Each number is 50 + 15 x the weight over its row's rms, rounded and kept within 0 to 99. Layers, rows and columns count from 0. The size before them is the row's rms in percent of the matrix's.

# layer 2 MLP down, 384x1536, rms 0.237, rows 365-383, columns 0-63
103:67 47 85 58 56 20 53 44 51 63 20 31 46 52 44 48 64 43 58 64 41 30 41 38 50 69 76 57 46 59 36 57 47 25 47 31 49 61 80 43 37 48 49 46 47 44 20 35 40 61 40 72 52 51 50 64 76 53 48 67 58 43 93 37
102:28 39 17 33 26 55 65 46 54 34 07 61 45 60 38 33 47 45 38 32 30 54 50 45 60 40 67 33 44 46 60 47 50 83 57 52 44 66 63 35 60 36 55 33 38 15 69 51 48 59 62 55 39 45 58 68 37 53 68 48 48 65 43 32
102:53 60 64 54 55 57 23 17 60 46 65 70 49 29 64 54 56 47 68 54 53 61 76 51 58 59 90 67 65 48 40 43 70 64 60 23 45 36 70 55 30 74 28 39 56 77 56 45 35 67 64 58 56 61 35 45 51 57 74 70 35 25 35 43
098:33 15 62 69 44 55 42 34 53 37 40 28 35 57 39 48 11 46 67 35 23 45 70 43 54 43 49 61 30 32 64 38 51 34 52 49 65 61 55 42 77 30 45 36 55 15 58 68 84 59 55 41 22 54 26 59 67 65 51 49 12 46 68 61
101:31 26 56 44 79 59 54 59 60 48 42 59 55 70 60 63 63 51 45 53 49 74 41 46 65 57 72 57 42 52 57 70 35 32 51 66 69 48 66 47 60 59 62 79 35 40 45 57 79 36 21 06 42 50 80 35 81 37 53 62 42 43 33 56
101:64 53 52 31 53 51 63 27 41 48 40 31 58 49 37 47 71 56 22 46 23 60 63 30 54 57 63 35 63 45 54 33 56 42 56 55 38 26 52 42 46 56 25 33 25 70 45 51 32 63 58 39 49 57 22 79 47 34 46 41 33 28 45 79
099:35 56 59 62 65 52 36 66 57 44 39 59 54 52 57 70 87 56 65 53 38 54 49 44 44 37 50 52 78 56 30 39 44 49 42 31 81 55 53 61 38 48 52 73 44 41 66 30 31 73 49 33 27 52 55 68 29 31 60 20 56 39 47 50
099:30 74 59 14 33 63 60 38 48 55 35 61 85 53 48 37 40 37 53 80 32 27 71 77 61 30 22 49 73 51 58 82 42 63 62 49 47 52 43 41 86 17 56 69 75 32 43 31 55 46 42 67 73 21 42 34 48 57 61 57 45 55 63 52
100:72 48 63 63 35 53 39 53 49 44 48 28 64 47 33 48 62 50 44 77 55 39 48 54 53 54 67 51 49 75 17 44 46 59 40 52 08 34 76 40 40 48 67 61 55 57 85 67 51 71 55 54 61 76 49 55 52 61 45 63 54 46 31 47
100:36 44 66 71 43 73 67 50 56 79 55 36 68 55 52 47 79 35 65 23 30 40 52 55 53 60 41 62 46 38 62 71 34 71 21 50 51 45 55 61 55 53 61 50 23 40 44 50 48 45 38 35 81 38 51 66 35 55 36 75 30 37 71 20
098:54 65 94 44 44 53 61 72 48 48 34 48 54 74 55 51 66 24 49 51 36 60 52 38 62 45 45 56 42 47 72 36 65 67 51 53 59 34 33 20 68 44 33 47 38 56 08 25 40 50 49 60 55 51 57 55 53 60 13 61 55 66 47 35
103:49 37 37 28 47 60 46 59 44 50 61 63 48 69 57 66 57 56 89 24 92 52 51 59 42 63 58 57 64 40 66 50 43 49 47 52 82 71 33 28 47 63 46 37 49 75 47 65 75 33 50 58 47 33 50 28 43 74 33 78 61 69 56 50
098:58 46 55 32 41 35 54 59 54 43 40 29 55 73 34 47 53 60 44 23 36 40 65 57 58 68 38 41 28 66 53 35 62 52 74 19 37 45 34 62 75 48 48 63 48 49 29 50 58 57 27 52 40 38 54 38 58 86 42 38 52 40 36 47
099:43 61 38 80 74 64 68 46 33 41 40 53 60 40 42 68 65 34 56 85 37 37 29 67 68 33 39 50 62 62 56 47 17 62 58 23 44 67 64 41 51 53 57 71 59 60 64 57 51 91 72 60 19 48 47 48 53 38 28 71 36 65 34 50
098:58 42 55 47 43 49 49 22 53 23 70 32 61 45 57 54 36 42 56 66 36 61 31 36 43 32 79 71 72 47 56 34 41 64 55 53 59 25 43 66 60 61 85 55 48 44 41 40 36 57 46 36 55 37 27 51 49 62 53 57 54 64 43 55
101:41 43 52 71 44 45 62 75 44 46 32 64 49 47 32 40 32 60 68 43 89 41 24 57 65 49 39 55 71 38 32 49 63 57 40 58 60 44 19 59 52 39 95 35 43 31 43 22 51 46 20 53 71 57 44 34 69 49 59 64 80 40 73 45
098:43 50 71 50 54 33 42 58 52 41 40 29 45 67 51 39 43 42 28 40 53 21 65 42 71 44 49 68 55 33 50 28 38 37 46 40 74 39 37 43 45 64 63 35 75 70 66 56 52 68 48 53 66 72 67 34 64 43 46 60 52 59 60 52
095:58 36 35 52 24 68 47 22 55 23 39 39 41 78 54 58 45 17 41 47 39 37 23 28 50 53 84 11 41 45 51 61 55 54 40 68 39 40 60 55 62 22 30 58 53 63 61 19 59 36 80 52 53 50 62 49 60 65 30 56 50 54 68 33
103:52 28 65 60 37 21 94 77 15 41 53 63 46 36 47 28 59 59 61 51 50 57 30 82 31 39 53 40 44 47 77 48 58 60 62 55 56 53 68 12 46 49 64 68 28 68 42 29 68 73 54 57 35 41 60 57 49 48 27 40 43 52 39 42